{"n_layer": 9, "d_model": 64, "n_head": 2, "n_kv_head": 2, "head_dim": 32, "d_mlp": 256, "vocab_size": 1356, "activation": "squared_relu", "norm": "layernorm", "norm_place": "pre", "norm_eps": 1e-05, "positions": "learned", "qk_norm": false, "attn_scale": 0.177, "bias": "all", "tie_embeddings": true, "parallel_block": false, "init": "normal", "init_std_qkv": 0.0625, "init_std_o": 0.0148, "init_std_up": 0.0625, "init_std_down": 0.0148, "optimizer": "soap_variant", "lr": 0.00653, "beta1": 0.95, "beta2": 0.95, "weight_decay": 0.063, "lr_head": 0.00946, "grad_clip": 0.5, "warmup_steps": 200, "schedule": "wsd", "decay_fraction": 0.917, "decay_shape": "linear", "final_lr_fraction": 0.0, "batch_tokens": 32768, "seq_len": 1024, "doc_mask": true, "train_tokens": 113800000, "steps": 3473, "dataset": "wikipedia_en"}
Each number is 50 + 12 x the weight over its row's rms, rounded and kept within 0 to 99. Layers, rows and columns count from 0. The size before them is the row's rms in percent of the matrix's.

# q: layer 5 attention query, 64x64, rms 0.3, rows 0-63, columns 32-63
# k: layer 5 attention key, 64x64, rms 0.273, rows 0-63, columns 32-63
# v: layer 5 attention value, 64x64, rms 0.263, rows 0-35, columns 32-63
# o: layer 5 attention output (transposed), 64x64, rms 0.221, rows 0-35, columns 32-63
q0 071:41 53 44 53 37 51 60 54 59 65 41 39 53 29 35 33 54 56 46 38 48 49 74 68 53 54 26 51 72 57 51 52
k0 078:53 52 48 55 51 34 59 59 61 41 53 55 60 70 75 35 41 43 41 67 44 42 46 40 61 40 61 31 66 66 56 52
q1 076:62 51 77 40 68 50 50 35 38 60 71 51 46 47 52 39 51 49 40 37 57 59 46 37 61 37 62 49 63 50 63 56
k1 075:47 49 52 54 36 59 48 37 37 35 58 45 53 44 21 62 57 65 67 37 55 63 45 56 45 57 50 69 37 28 61 50
q2 082:53 42 50 58 30 71 47 45 53 44 44 57 38 56 52 44 50 47 73 38 34 48 34 38 43 50 56 69 59 58 39 51
k2 083:32 35 78 65 37 58 56 39 41 38 71 57 22 34 31 53 60 54 54 40 51 43 32 45 56 63 68 36 54 52 48 49
q3 074:71 62 52 50 46 50 66 49 45 64 58 35 46 56 48 57 48 60 57 41 40 46 23 45 40 42 81 57 46 69 60 57
k3 074:49 42 69 53 48 61 52 50 33 52 59 46 35 35 26 65 54 53 69 23 49 61 49 49 41 67 60 63 36 34 49 56
q4 084:38 30 44 61 38 58 52 35 51 45 08 52 48 54 38 53 42 67 62 70 50 72 56 63 34 54 52 45 42 61 37 51
k4 076:53 67 46 58 77 37 52 49 58 53 42 54 41 68 68 43 43 38 33 59 47 45 29 59 51 33 45 43 63 65 63 51
q5 080:43 50 46 58 44 64 48 49 44 37 76 50 79 64 45 60 52 52 54 57 45 56 67 44 45 63 29 39 72 54 39 27
k5 096:62 60 49 60 46 58 59 61 67 57 30 55 48 43 61 31 44 40 42 59 49 29 34 46 55 31 61 39 65 59 47 50
q6 078:70 30 60 53 52 59 46 44 55 61 65 62 62 63 40 57 67 53 78 55 56 53 39 40 47 40 55 43 50 52 69 37
k6 075:49 46 41 48 59 64 41 46 42 67 57 49 46 33 27 63 55 53 83 43 50 55 43 52 40 61 44 67 26 30 48 41
q7 076:50 42 55 53 43 69 33 63 49 49 53 40 49 56 48 41 53 38 59 20 56 26 42 49 36 45 26 68 58 65 46 30
k7 080:40 29 63 57 30 70 62 61 60 54 45 65 39 27 38 52 64 53 58 39 56 54 53 22 50 59 61 39 43 53 35 35
q8 081:47 56 43 54 49 47 44 64 47 61 51 29 45 60 63 61 53 40 34 47 49 38 65 57 33 58 36 54 49 40 25 57
k8 082:53 48 45 40 58 46 61 73 83 75 34 48 57 49 80 49 43 54 34 59 50 35 62 49 47 40 45 42 60 72 30 50
q9 081:53 50 40 63 41 61 40 73 68 34 54 40 48 65 57 40 55 42 66 53 63 47 44 41 32 42 40 63 53 66 51 70
k9 099:53 32 51 61 43 61 41 44 64 36 50 45 44 42 42 59 55 71 36 80 56 49 33 49 65 65 59 50 75 53 57 44
q10 073:47 52 45 40 57 68 58 62 44 60 51 35 40 59 40 49 57 55 56 18 32 61 31 53 41 47 55 45 44 78 63 36
k10 073:44 25 50 53 53 58 50 51 38 37 63 51 39 40 23 64 58 45 68 39 42 62 43 38 46 60 52 55 33 40 39 45
q11 083:37 49 38 45 47 61 50 58 39 41 56 37 59 46 48 57 60 42 48 29 57 49 73 63 42 49 28 83 49 60 43 48
k11 114:43 47 44 46 41 38 54 75 63 55 41 52 42 54 80 43 70 38 40 43 53 33 74 35 59 59 44 37 54 54 26 56
q12 088:47 46 48 58 46 51 47 48 56 49 86 48 65 54 59 43 54 56 33 58 55 44 60 18 55 34 32 38 58 45 68 36
k12 091:68 55 48 49 58 46 56 38 70 45 45 51 59 61 57 46 28 55 39 79 52 37 38 52 56 36 65 44 60 56 60 50
q13 070:54 37 47 40 43 71 60 40 55 48 44 56 60 32 45 47 56 66 66 45 37 57 41 85 62 66 49 50 46 64 55 67
k13 072:35 52 53 59 31 64 55 40 26 44 69 56 31 33 28 57 47 57 71 44 44 67 30 44 39 53 60 62 44 44 55 38
q14 066:57 55 76 66 49 48 49 59 48 65 59 45 41 47 40 38 39 37 47 48 60 40 38 57 41 67 46 54 57 48 45 52
k14 073:32 38 68 51 32 59 46 56 32 37 70 45 46 40 29 67 51 59 58 36 48 58 57 44 44 62 46 64 41 19 62 47
q15 092:49 54 45 77 48 36 51 55 60 52 37 45 46 66 63 60 22 49 36 60 41 37 47 53 43 37 50 45 58 61 30 60
k15 095:65 53 60 68 56 55 54 40 65 52 41 44 43 63 47 51 35 51 36 57 55 54 37 51 57 37 74 59 68 59 68 47
q16 074:56 60 41 25 49 67 39 58 39 33 55 44 58 60 35 42 56 55 77 40 33 54 37 55 44 57 49 53 50 76 53 49
k16 077:40 28 47 59 44 52 40 62 34 40 71 50 33 25 38 55 67 45 68 42 26 52 65 37 54 66 36 44 53 34 42 48
q17 072:50 42 64 58 58 26 57 49 60 47 51 44 59 40 56 37 45 58 41 76 78 54 64 45 46 39 43 70 50 46 66 60
k17 082:58 63 46 47 51 35 32 57 59 44 45 41 49 73 58 47 49 56 42 65 64 62 60 51 36 49 35 59 59 20 65 44
q18 076:45 61 53 48 60 45 37 65 37 61 64 34 24 66 66 48 45 48 54 19 43 52 59 57 33 41 53 33 83 65 51 40
k18 094:55 39 38 51 50 57 61 50 58 53 43 43 70 53 42 49 20 53 50 39 50 64 38 55 48 48 69 44 67 68 60 44
q19 075:51 44 50 40 69 48 38 43 41 29 24 55 38 36 52 50 58 36 37 40 48 49 51 37 58 44 68 46 34 59 59 68
k19 078:68 61 47 58 51 36 53 46 68 42 42 49 57 61 65 54 49 61 34 74 53 54 45 50 62 35 48 37 55 59 62 57
q20 094:51 34 40 56 21 60 50 60 69 40 46 61 80 24 50 40 51 39 45 33 56 60 45 62 48 49 29 49 61 59 61 39
k20 096:59 55 49 59 48 43 52 48 71 35 47 54 61 60 71 37 39 57 47 73 55 51 44 39 61 42 69 40 66 68 63 47
q21 093:35 43 41 76 57 48 45 43 57 55 39 43 51 44 53 54 45 37 49 71 68 47 63 47 60 72 45 45 44 50 38 20
k21 083:50 57 48 54 63 43 62 53 70 53 40 44 55 61 73 39 35 45 33 60 54 49 38 35 50 32 50 33 62 68 65 43
q22 099:43 64 68 44 62 42 58 35 56 73 51 36 28 73 44 39 45 63 42 61 46 65 33 34 48 62 60 44 30 58 39 63
k22 100:49 40 64 49 56 68 53 33 22 48 66 55 42 53 27 60 54 52 43 45 50 63 29 65 48 42 53 64 42 34 51 59
q23 078:42 45 59 53 58 44 55 23 36 47 52 74 44 48 49 69 53 45 37 57 53 66 68 44 78 48 56 57 34 34 52 24
k23 093:55 64 45 38 64 30 41 57 50 56 31 49 59 52 67 42 64 37 40 44 58 38 67 52 50 36 28 45 31 58 31 65
q24 085:62 54 46 44 49 23 59 48 50 58 56 45 53 43 56 44 35 65 73 53 58 69 43 37 59 53 63 47 48 27 45 54
k24 078:49 44 43 48 50 58 34 45 39 51 76 36 57 45 16 63 52 40 75 33 46 57 44 68 35 55 42 58 42 36 53 48
q25 074:62 47 56 55 46 36 61 55 56 86 32 39 12 52 54 50 55 60 60 44 64 51 52 54 35 41 57 62 53 35 38 45
k25 087:41 53 49 43 36 58 58 56 51 67 54 52 33 59 25 51 45 55 63 25 67 52 27 55 23 60 62 57 38 43 56 53
q26 098:57 68 68 33 65 35 55 49 41 61 32 52 25 45 43 55 44 41 42 63 43 52 48 55 65 53 64 62 37 66 47 55
k26 107:41 48 50 45 53 49 45 55 33 46 55 43 44 51 43 50 65 48 59 21 46 65 70 44 50 52 29 57 30 29 37 63
q27 079:54 50 53 74 40 37 47 46 59 54 48 50 56 45 42 40 36 53 57 69 56 52 56 61 47 58 47 53 58 38 51 35
k27 080:56 55 51 48 76 36 45 49 51 53 49 41 56 58 59 44 23 47 36 56 47 49 39 58 50 33 45 48 63 69 64 40
q28 076:44 58 60 62 47 38 62 44 54 64 58 76 22 57 51 50 30 56 24 80 47 51 64 65 58 46 48 42 43 55 48 41
k28 100:52 65 38 39 72 55 55 38 35 46 55 52 44 69 41 43 43 45 66 36 55 64 40 70 40 44 48 93 44 30 44 55
q29 071:55 55 60 52 42 49 56 70 66 68 29 49 34 58 29 48 42 47 63 66 36 54 52 42 46 60 39 39 44 30 39 34
k29 073:61 50 48 46 72 49 46 49 60 50 50 56 63 68 62 43 30 52 36 63 42 38 24 53 54 20 50 42 55 64 45 43
q30 081:52 53 56 49 67 43 50 77 46 47 55 26 60 30 46 29 46 45 51 41 59 60 58 48 40 50 24 67 65 62 65 35
k30 084:44 35 62 59 34 50 41 65 50 29 60 48 57 56 43 45 61 37 67 42 47 70 65 28 50 60 41 40 71 30 48 49
q31 089:72 56 51 62 42 31 42 62 56 45 58 39 72 44 47 37 51 47 43 33 43 21 51 45 60 44 21 33 46 53 58 48
k31 092:68 49 40 55 44 51 55 52 68 51 38 58 69 58 62 42 44 51 42 65 45 46 52 29 58 43 61 51 69 58 58 35
v0 095:42 68 56 64 60 37 42 42 38 38 60 64 29 63 61 55 56 42 58 62 49 41 54 53 64 70 33 69 41 42 53 51
o0 090:70 49 49 29 46 61 47 72 64 53 49 34 76 47 48 58 40 35 56 47 53 47 41 42 56 39 36 33 67 64 51 42
v1 104:42 64 54 47 57 44 39 42 40 67 86 66 64 39 50 43 62 36 60 67 83 46 56 45 47 29 42 59 49 57 53 38
o1 095:48 40 49 56 23 64 44 44 61 36 39 39 48 43 44 37 50 66 44 52 36 52 48 68 62 32 65 41 54 54 64 74
v2 108:50 36 46 46 55 65 50 64 46 65 26 77 46 46 44 52 38 56 56 58 59 63 50 45 66 50 46 67 32 40 49 38
o2 100:52 46 38 66 28 43 42 51 57 45 53 42 71 56 77 37 64 36 50 24 64 34 77 46 45 53 39 43 62 49 49 40
v3 087:80 29 49 60 30 44 42 60 56 45 67 44 66 43 59 33 46 55 34 51 31 58 39 42 56 31 49 42 38 47 58 60
o3 090:40 65 37 71 64 50 53 52 54 36 49 38 28 72 46 57 47 47 54 57 48 53 54 57 67 38 27 44 71 58 42 49
v4 110:58 48 42 55 53 49 61 58 44 41 29 56 46 50 50 56 53 55 31 46 47 54 48 54 39 55 72 24 58 56 45 45
o4 112:45 47 77 41 53 46 38 37 35 56 67 50 55 55 59 43 48 42 63 72 57 62 57 62 52 56 36 43 46 42 48 54
v5 096:53 36 42 67 60 45 55 63 52 45 47 55 42 73 51 51 63 43 66 39 52 39 54 34 55 50 59 77 54 34 26 48
o5 086:62 78 66 53 34 62 48 40 32 41 43 32 71 60 41 42 48 47 42 53 54 67 39 46 38 55 58 24 66 52 38 47
v6 111:37 43 77 41 55 58 33 52 52 61 63 53 71 36 67 37 53 47 59 52 63 46 53 52 54 32 34 41 13 48 43 41
o6 089:62 48 43 43 52 42 47 55 62 50 40 56 37 63 60 38 44 57 39 52 57 34 56 46 38 36 64 60 86 42 53 56
v7 113:63 28 74 46 67 62 52 57 49 68 52 55 49 37 57 39 65 48 49 50 57 46 39 42 51 31 63 57 50 36 63 37
o7 104:29 43 47 53 37 67 44 58 57 47 68 51 57 54 51 30 46 48 43 68 60 53 82 31 45 53 46 24 60 37 42 58
v8 092:38 39 59 30 67 37 57 48 57 45 61 60 42 45 74 58 59 61 57 61 64 57 54 45 44 64 61 57 44 31 50 51
o8 091:55 55 54 73 55 54 39 51 69 52 37 74 62 77 33 43 18 43 65 49 47 64 51 46 57 25 40 53 47 50 32 43
v9 105:40 72 45 83 35 40 71 44 46 26 68 43 50 58 46 44 26 49 45 50 48 38 40 58 74 44 43 65 59 52 42 62
o9 094:66 51 37 36 54 59 46 40 57 65 56 39 36 57 44 55 41 56 85 71 26 69 47 53 39 75 57 25 34 28 50 35
v10 085:33 41 60 50 59 50 44 40 41 29 57 41 53 71 39 65 43 55 58 52 67 41 30 32 88 47 46 62 69 60 53 42
o10 094:56 61 29 58 24 55 53 58 57 52 57 62 49 41 79 50 35 64 49 49 36 56 65 45 44 54 55 35 57 42 51 43
v11 111:48 40 51 37 29 53 24 65 40 79 53 55 38 48 61 46 62 45 56 57 55 56 57 58 44 22 52 59 35 38 40 60
o11 094:60 58 35 60 61 47 79 52 71 35 48 41 50 50 41 47 55 46 22 71 71 40 46 46 42 60 29 51 42 63 65 65
v12 109:73 35 40 68 62 37 70 54 41 35 40 51 38 57 66 55 40 45 42 50 48 61 48 49 53 63 48 49 67 57 25 59
o12 106:51 52 32 52 34 47 49 58 42 43 56 27 57 75 36 54 51 33 60 37 45 42 47 54 73 47 43 65 42 27 68 60
v13 099:58 28 40 62 46 35 66 51 57 52 30 37 37 61 62 51 45 49 53 41 41 89 59 34 52 72 53 57 57 71 31 63
o13 102:60 77 52 49 45 48 58 66 46 41 58 48 71 33 39 60 40 40 41 42 68 39 44 66 60 52 48 70 40 37 59 28
v14 097:43 56 57 37 66 72 40 65 41 65 37 78 51 51 52 60 55 54 66 47 57 47 73 38 51 34 76 40 37 52 59 26
o14 100:42 50 68 44 31 49 44 48 49 35 52 30 40 43 49 53 37 52 45 51 60 73 55 62 20 60 19 54 64 39 40 72
v15 097:55 62 43 51 52 61 41 37 59 26 47 36 45 63 74 48 47 60 67 44 71 40 60 65 68 53 40 57 49 47 60 48
o15 092:64 45 57 47 47 15 70 47 38 72 49 73 70 41 53 49 37 44 55 66 30 38 53 54 46 53 51 50 63 39 36 47
v16 106:26 64 48 51 40 62 53 51 53 36 67 66 53 60 46 51 36 56 71 41 44 48 53 52 53 40 62 54 42 52 34 50
o16 108:58 50 36 64 60 56 46 26 55 67 50 42 60 52 35 55 40 67 61 69 43 69 51 57 54 62 48 41 58 49 63 41
v17 078:41 71 35 41 58 39 45 60 53 69 31 51 54 60 58 43 64 60 55 41 71 40 42 66 38 35 51 59 46 57 40 45
o17 085:50 27 69 53 25 63 56 44 41 49 60 56 39 52 38 79 32 33 51 43 39 39 44 48 47 55 65 47 38 37 48 63
v18 104:67 45 51 43 36 56 74 34 49 44 57 39 58 53 46 57 51 59 35 48 52 51 36 54 51 55 36 55 62 70 71 87
o18 098:22 42 49 51 56 64 53 38 50 71 56 64 39 58 38 47 22 54 64 58 33 59 43 63 62 49 68 32 52 33 42 32
v19 100:51 63 61 18 60 48 35 41 37 60 23 57 54 55 48 64 62 42 62 58 46 64 55 60 56 65 51 49 68 60 44 68
o19 095:20 38 47 61 51 44 63 45 64 68 71 47 41 51 50 52 24 47 54 32 60 43 39 50 44 54 50 40 48 46 52 32
v20 095:53 59 62 59 62 64 44 39 52 72 37 53 68 54 29 28 57 53 54 52 54 46 57 49 33 50 32 60 35 36 47 56
o20 100:39 51 52 49 38 58 60 57 66 49 37 48 42 68 73 66 58 39 47 45 67 64 53 31 27 43 75 55 60 66 54 40
v21 099:41 64 35 69 48 25 59 39 69 30 44 40 51 60 44 62 54 54 45 73 47 57 29 47 34 64 48 66 72 54 60 47
o21 097:53 42 55 61 51 54 41 46 32 58 54 53 46 45 54 41 52 42 53 20 36 33 49 56 70 72 45 34 30 61 38 55
v22 104:40 45 50 52 40 62 33 50 59 51 73 53 71 51 35 51 50 52 43 40 43 61 48 71 56 46 51 56 46 45 45 61
o22 094:55 60 39 64 49 45 56 32 48 41 56 60 44 55 32 49 63 57 71 47 61 47 38 28 50 34 59 47 59 43 71 45
v23 108:38 51 63 48 28 51 37 40 66 73 57 51 84 31 45 58 50 34 30 64 30 57 40 40 39 53 42 39 32 46 52 48
o23 108:42 42 49 52 52 62 48 59 53 76 45 42 35 61 44 33 59 44 74 35 63 35 39 63 24 40 48 61 57 67 57 55
v24 086:53 47 54 53 68 56 33 60 79 53 51 77 41 42 67 32 72 43 59 57 59 48 48 40 34 50 48 43 39 60 21 44
o24 073:30 51 54 54 53 46 26 64 29 48 55 50 52 45 38 52 53 60 50 46 56 42 52 45 38 28 31 76 54 48 49 53
v25 099:60 53 65 45 61 71 31 65 66 64 42 52 57 51 54 64 66 43 35 60 58 52 48 53 44 34 51 35 39 39 47 42
o25 095:47 53 53 59 36 54 62 50 08 49 60 42 43 46 55 56 34 42 61 35 71 48 44 60 40 62 54 51 56 53 45 63
v26 117:51 57 49 43 56 42 51 67 52 49 41 55 38 60 57 39 45 44 52 60 59 44 55 58 39 58 47 76 46 61 08 37
o26 108:71 55 52 62 54 39 46 43 51 50 44 33 69 36 54 62 43 39 38 23 50 40 64 39 53 37 57 53 51 40 53 47
v27 100:50 61 35 41 59 37 61 55 39 43 49 37 48 44 54 52 60 52 48 46 66 54 36 58 74 34 40 37 63 70 43 48
o27 099:71 38 62 46 39 53 54 52 56 46 51 54 35 57 51 65 34 64 42 53 35 53 55 66 56 48 33 62 56 42 56 56
v28 101:41 44 60 30 48 33 45 48 38 39 40 73 77 45 63 46 63 66 60 45 62 42 48 49 40 38 25 34 49 76 64 36
o28 088:60 51 41 41 55 61 48 44 50 58 30 77 34 35 52 74 45 32 45 61 39 47 43 54 43 39 75 77 41 42 38 58
v29 086:50 44 39 43 51 64 48 56 33 60 56 34 39 57 43 58 58 36 50 38 62 60 73 47 47 40 40 75 54 47 32 58
o29 086:52 55 63 76 56 27 49 38 65 34 50 56 64 59 48 45 45 59 37 60 54 53 23 48 59 40 66 27 52 53 52 35
v30 076:60 42 43 77 36 51 38 52 37 59 74 51 49 53 52 59 64 47 56 58 70 68 31 61 55 47 47 62 60 49 31 54
o30 099:58 64 53 50 50 27 60 46 68 51 40 56 65 61 54 49 44 52 25 72 56 19 59 71 77 35 58 31 35 43 50 64
v31 090:58 51 49 45 56 54 53 54 45 61 48 44 40 46 34 37 88 53 34 51 62 47 52 65 54 38 59 64 49 41 25 66
o31 089:62 46 58 40 49 50 42 35 52 45 49 52 64 67 48 39 22 45 60 60 44 69 21 44 43 64 47 39 44 82 63 56
q32 092:77 41 49 44 48 55 59 61 46 62 39 28 52 56 65 43 74 44 58 46 61 38 57 53 39 45 54 74 23 55 50 71
k32 111:55 50 36 42 51 35 36 66 67 50 35 47 71 45 75 39 61 61 41 43 49 51 77 47 56 49 34 32 62 59 31 56
q33 112:60 32 30 62 72 47 57 57 64 55 40 51 44 43 72 43 44 45 46 39 38 65 39 54 38 37 65 37 48 62 66 71
k33 117:48 42 44 46 52 55 55 35 52 49 60 45 43 50 27 49 27 65 56 57 51 59 18 49 46 56 54 60 71 52 66 42
q34 123:65 45 62 63 46 32 61 45 55 53 56 62 93 37 75 28 71 46 39 24 51 40 48 32 52 45 39 50 65 50 45 44
k34 110:48 39 69 57 36 36 47 67 70 37 49 50 68 48 58 40 33 34 11 66 76 42 59 32 47 47 51 43 54 57 56 56
q35 120:60 60 72 58 56 41 43 68 57 57 62 38 66 34 50 51 33 52 39 54 51 61 55 49 63 48 48 53 55 44 29 32
k35 114:42 66 61 48 56 46 44 62 34 58 50 43 61 50 43 69 27 57 40 48 69 66 58 58 36 44 24 49 56 42 45 28
q36 136:36 50 64 52 55 65 36 43 55 48 52 55 45 52 24 48 37 34 71 52 40 64 60 41 68 36 45 58 30 47 40 57
k36 122:41 43 49 41 67 64 53 65 40 49 43 58 49 50 32 60 79 43 52 52 35 54 44 39 56 40 33 50 51 45 31 45
q37 111:38 42 53 49 36 56 46 58 44 63 42 62 60 30 52 43 63 34 58 82 27 63 62 27 62 72 52 39 47 45 47 55
k37 099:61 51 44 55 51 38 50 66 77 52 38 55 61 53 73 38 48 53 30 68 49 40 54 37 70 38 45 28 53 60 39 56
q38 131:47 49 81 54 40 62 38 44 41 42 42 53 49 63 49 23 49 55 16 60 54 58 48 36 39 61 60 51 40 58 52 58
k38 117:45 51 78 54 55 68 40 28 33 33 66 58 50 50 42 57 47 50 42 42 59 53 37 63 60 34 57 77 42 41 58 45
q39 113:48 61 52 48 47 44 44 63 50 50 80 74 29 40 50 57 58 61 51 45 46 38 56 49 51 41 64 42 51 32 29 29
k39 122:42 65 55 57 34 34 85 42 37 53 50 55 45 61 36 39 45 49 52 53 39 44 75 62 51 49 61 50 41 46 39 33
q40 119:44 44 41 56 47 41 46 53 47 51 34 55 64 34 68 50 61 65 55 59 54 79 42 50 70 80 35 38 32 57 64 52
k40 115:52 59 43 58 54 47 33 42 60 54 51 31 64 35 50 40 51 56 41 60 61 51 61 50 53 65 33 36 44 57 60 59
q41 114:47 51 47 54 58 49 36 60 30 59 61 44 19 50 57 65 49 46 61 48 62 56 52 64 51 53 45 48 67 60 40 45
k41 104:47 65 35 50 44 45 66 64 73 55 29 55 44 61 84 38 58 54 43 52 38 46 75 37 52 51 48 31 55 61 47 48
q42 106:42 44 41 78 41 61 40 65 43 65 36 43 67 66 56 46 39 38 62 36 44 65 58 54 42 47 44 54 68 70 69 50
k42 103:75 58 67 51 42 54 50 39 64 31 44 50 41 66 66 51 38 51 42 52 58 60 16 29 41 49 50 44 61 61 74 49
q43 106:54 33 49 54 66 63 54 45 56 44 42 50 40 34 55 49 41 16 49 30 29 44 40 52 42 54 59 60 57 54 54 51
k43 095:39 37 54 48 44 50 43 46 32 57 72 44 41 50 23 61 56 46 75 22 51 56 33 46 44 48 37 66 28 36 46 52
q44 122:58 42 76 46 41 44 40 43 70 54 59 34 63 49 33 60 61 60 37 43 42 54 48 42 52 44 41 56 43 16 30 57
k44 116:42 54 51 44 46 32 52 61 42 50 59 73 62 36 52 39 58 58 55 39 58 27 75 53 49 49 37 54 41 42 29 49
q45 122:45 34 57 74 51 56 49 52 46 37 44 66 55 61 50 38 65 53 30 12 50 51 59 51 36 59 32 59 32 60 48 67
k45 115:51 47 61 53 31 42 51 60 58 48 29 47 54 46 73 38 72 35 44 43 51 38 58 32 58 49 49 41 36 62 42 65
q46 112:61 55 58 34 35 57 53 45 45 50 52 60 47 75 31 57 49 69 64 40 40 58 71 60 39 35 64 45 50 62 44 67
k46 101:61 50 49 44 51 45 71 62 61 44 29 55 43 53 62 43 62 52 52 50 35 48 46 58 33 37 50 52 59 51 45 54
q47 125:69 31 52 38 45 45 61 60 61 38 27 59 69 48 48 54 56 66 70 36 38 51 40 59 52 57 45 60 62 69 67 63
k47 125:62 48 37 56 45 59 56 53 44 53 52 37 64 27 21 47 67 45 62 46 48 65 37 42 25 42 43 50 50 49 61 76
q48 111:53 58 51 30 33 58 45 39 53 36 42 67 67 64 42 58 50 58 53 66 47 55 48 54 41 35 45 36 54 44 67 55
k48 101:54 51 73 46 57 47 52 50 24 49 72 40 56 42 25 58 56 39 67 44 61 63 47 61 36 65 45 77 41 35 49 57
q49 121:57 25 64 54 61 59 52 38 47 22 30 64 51 55 60 46 72 68 48 35 67 49 35 64 43 45 53 57 47 79 50 70
k49 128:29 43 52 58 41 61 55 33 39 45 44 44 54 31 30 37 84 47 51 49 66 66 41 49 52 52 45 72 36 45 73 66
q50 115:50 68 35 49 57 41 48 66 67 41 42 48 65 48 41 44 56 63 40 54 48 48 63 48 47 31 59 54 38 57 47 60
k50 102:60 48 38 54 65 52 59 56 68 42 36 52 67 52 63 41 38 57 34 80 54 44 50 46 65 42 65 31 76 59 55 45
q51 132:55 44 68 43 45 64 53 36 36 71 49 78 26 62 47 44 55 69 41 61 36 72 57 71 48 65 45 66 38 59 53 60
k51 127:39 51 66 38 54 65 43 47 36 50 69 52 27 41 33 51 61 73 53 39 33 58 48 71 38 53 43 76 34 43 46 56
q52 111:42 62 47 56 68 58 41 72 32 35 64 43 55 40 23 68 40 33 43 43 49 47 34 49 61 44 60 70 57 53 60 39
k52 098:45 51 53 49 54 59 45 49 31 52 52 43 51 44 26 68 57 41 71 31 54 60 54 50 49 50 29 58 31 33 40 37
q53 122:65 48 74 53 32 66 54 57 64 41 49 61 62 49 27 45 35 34 48 46 41 34 52 37 54 37 34 52 45 39 38 56
k53 115:59 59 59 60 53 52 43 61 50 31 33 59 66 61 41 50 47 41 44 57 36 42 36 32 67 16 63 51 70 54 52 53
q54 113:45 63 40 65 46 38 45 51 62 28 59 50 82 48 48 59 44 32 51 59 51 49 35 37 60 60 43 38 68 57 63 44
k54 101:65 59 41 46 53 49 61 34 34 41 54 44 62 47 32 52 53 55 66 43 68 39 38 49 53 47 54 73 32 28 74 45
q55 119:46 39 42 47 58 40 50 61 47 69 48 29 67 33 58 51 37 55 41 68 45 68 59 72 45 56 44 57 44 58 44 45
k55 117:40 46 39 22 56 44 43 57 52 54 56 44 41 41 39 52 45 67 46 25 58 36 54 64 38 62 39 59 61 41 45 64
q56 125:48 47 52 62 47 69 58 45 48 79 57 60 24 60 71 33 52 69 69 65 50 60 56 56 65 63 40 49 34 37 34 50
k56 103:54 51 50 59 45 45 40 42 69 53 42 59 33 57 58 40 43 69 32 73 30 49 46 56 56 49 67 38 63 70 52 43
q57 104:72 46 64 38 51 61 54 64 51 53 42 46 43 42 37 44 42 76 32 63 43 57 54 72 52 47 48 40 19 44 36 61
k57 115:48 63 46 50 45 49 52 21 42 37 63 61 59 39 16 45 48 72 54 52 39 52 47 65 51 40 64 71 61 45 55 45
q58 123:55 62 71 62 53 36 34 69 63 47 43 51 29 46 36 61 32 49 43 51 59 70 51 46 70 61 48 35 50 54 47 41
k58 132:61 69 58 64 62 63 54 33 53 47 51 51 60 58 52 57 21 64 49 58 41 67 31 51 47 31 52 46 64 48 69 32
q59 113:44 53 16 42 50 44 45 35 54 48 42 67 64 54 32 53 62 51 51 69 39 61 48 49 75 65 52 51 40 51 51 66
k59 099:59 41 30 46 70 49 62 59 76 41 39 48 62 40 61 25 62 60 55 80 47 31 51 34 60 42 52 33 49 62 56 62
q60 103:40 45 65 57 50 36 65 64 55 46 55 53 46 72 43 47 48 34 28 45 55 53 66 26 42 44 52 51 56 39 29 26
k60 110:22 53 53 45 48 58 53 64 46 60 47 56 55 48 77 38 40 24 39 46 64 49 51 50 34 36 48 41 53 47 32 51
q61 108:57 66 65 46 46 45 35 56 47 43 52 31 75 58 47 62 46 70 56 42 84 56 49 60 53 41 32 36 30 48 68 49
k61 108:66 69 47 54 57 50 47 44 40 34 41 40 65 37 36 55 56 43 64 31 69 65 68 59 48 59 34 74 56 37 46 49
q62 113:49 81 24 60 66 36 53 29 47 51 68 37 31 33 58 65 51 48 56 43 55 50 47 51 30 67 44 53 41 63 68 52
k62 101:53 41 42 42 50 50 41 55 29 58 54 38 40 56 38 58 62 49 70 13 53 55 55 54 49 63 41 66 27 35 56 42
q63 110:73 62 51 45 45 51 56 10 47 25 43 53 46 72 71 56 56 57 62 49 72 34 55 49 46 45 57 52 59 54 51 50
k63 126:59 69 56 64 47 44 53 47 42 42 60 38 49 58 47 47 65 56 52 43 62 60 48 80 37 50 65 76 42 49 81 47
v32 108:37 52 35 46 58 59 39 48 52 53 50 61 50 49 47 54 69 48 18 48 53 68 61 59 42 57 25 41 42 28 35 50
o32 101:46 44 52 49 64 39 67 65 42 53 51 32 48 47 60 52 43 56 57 72 49 56 53 59 52 31 29 61 82 53 62 48
v33 096:61 41 46 67 49 55 38 80 47 44 57 65 49 43 55 24 41 50 29 39 57 63 49 62 51 66 77 51 43 39 39 49
o33 117:55 45 54 24 28 43 52 32 41 47 49 47 69 66 45 51 68 53 68 52 42 47 57 58 37 48 60 66 54 16 59 79
v34 083:34 55 34 32 44 55 58 59 44 52 47 60 62 42 27 62 33 38 56 68 83 52 46 38 73 48 61 48 67 54 48 57
o34 084:33 61 60 37 68 39 48 48 45 35 49 57 76 41 28 38 58 46 33 62 64 47 47 36 54 42 38 61 48 35 36 65
v35 108:56 37 41 69 47 61 52 47 47 62 47 58 53 41 54 35 46 40 54 60 42 61 72 48 46 41 60 62 35 32 63 39
o35 120:50 71 56 56 57 33 54 48 46 38 48 44 74 41 62 51 71 40 44 40 84 40 53 49 38 57 48 35 52 48 62 44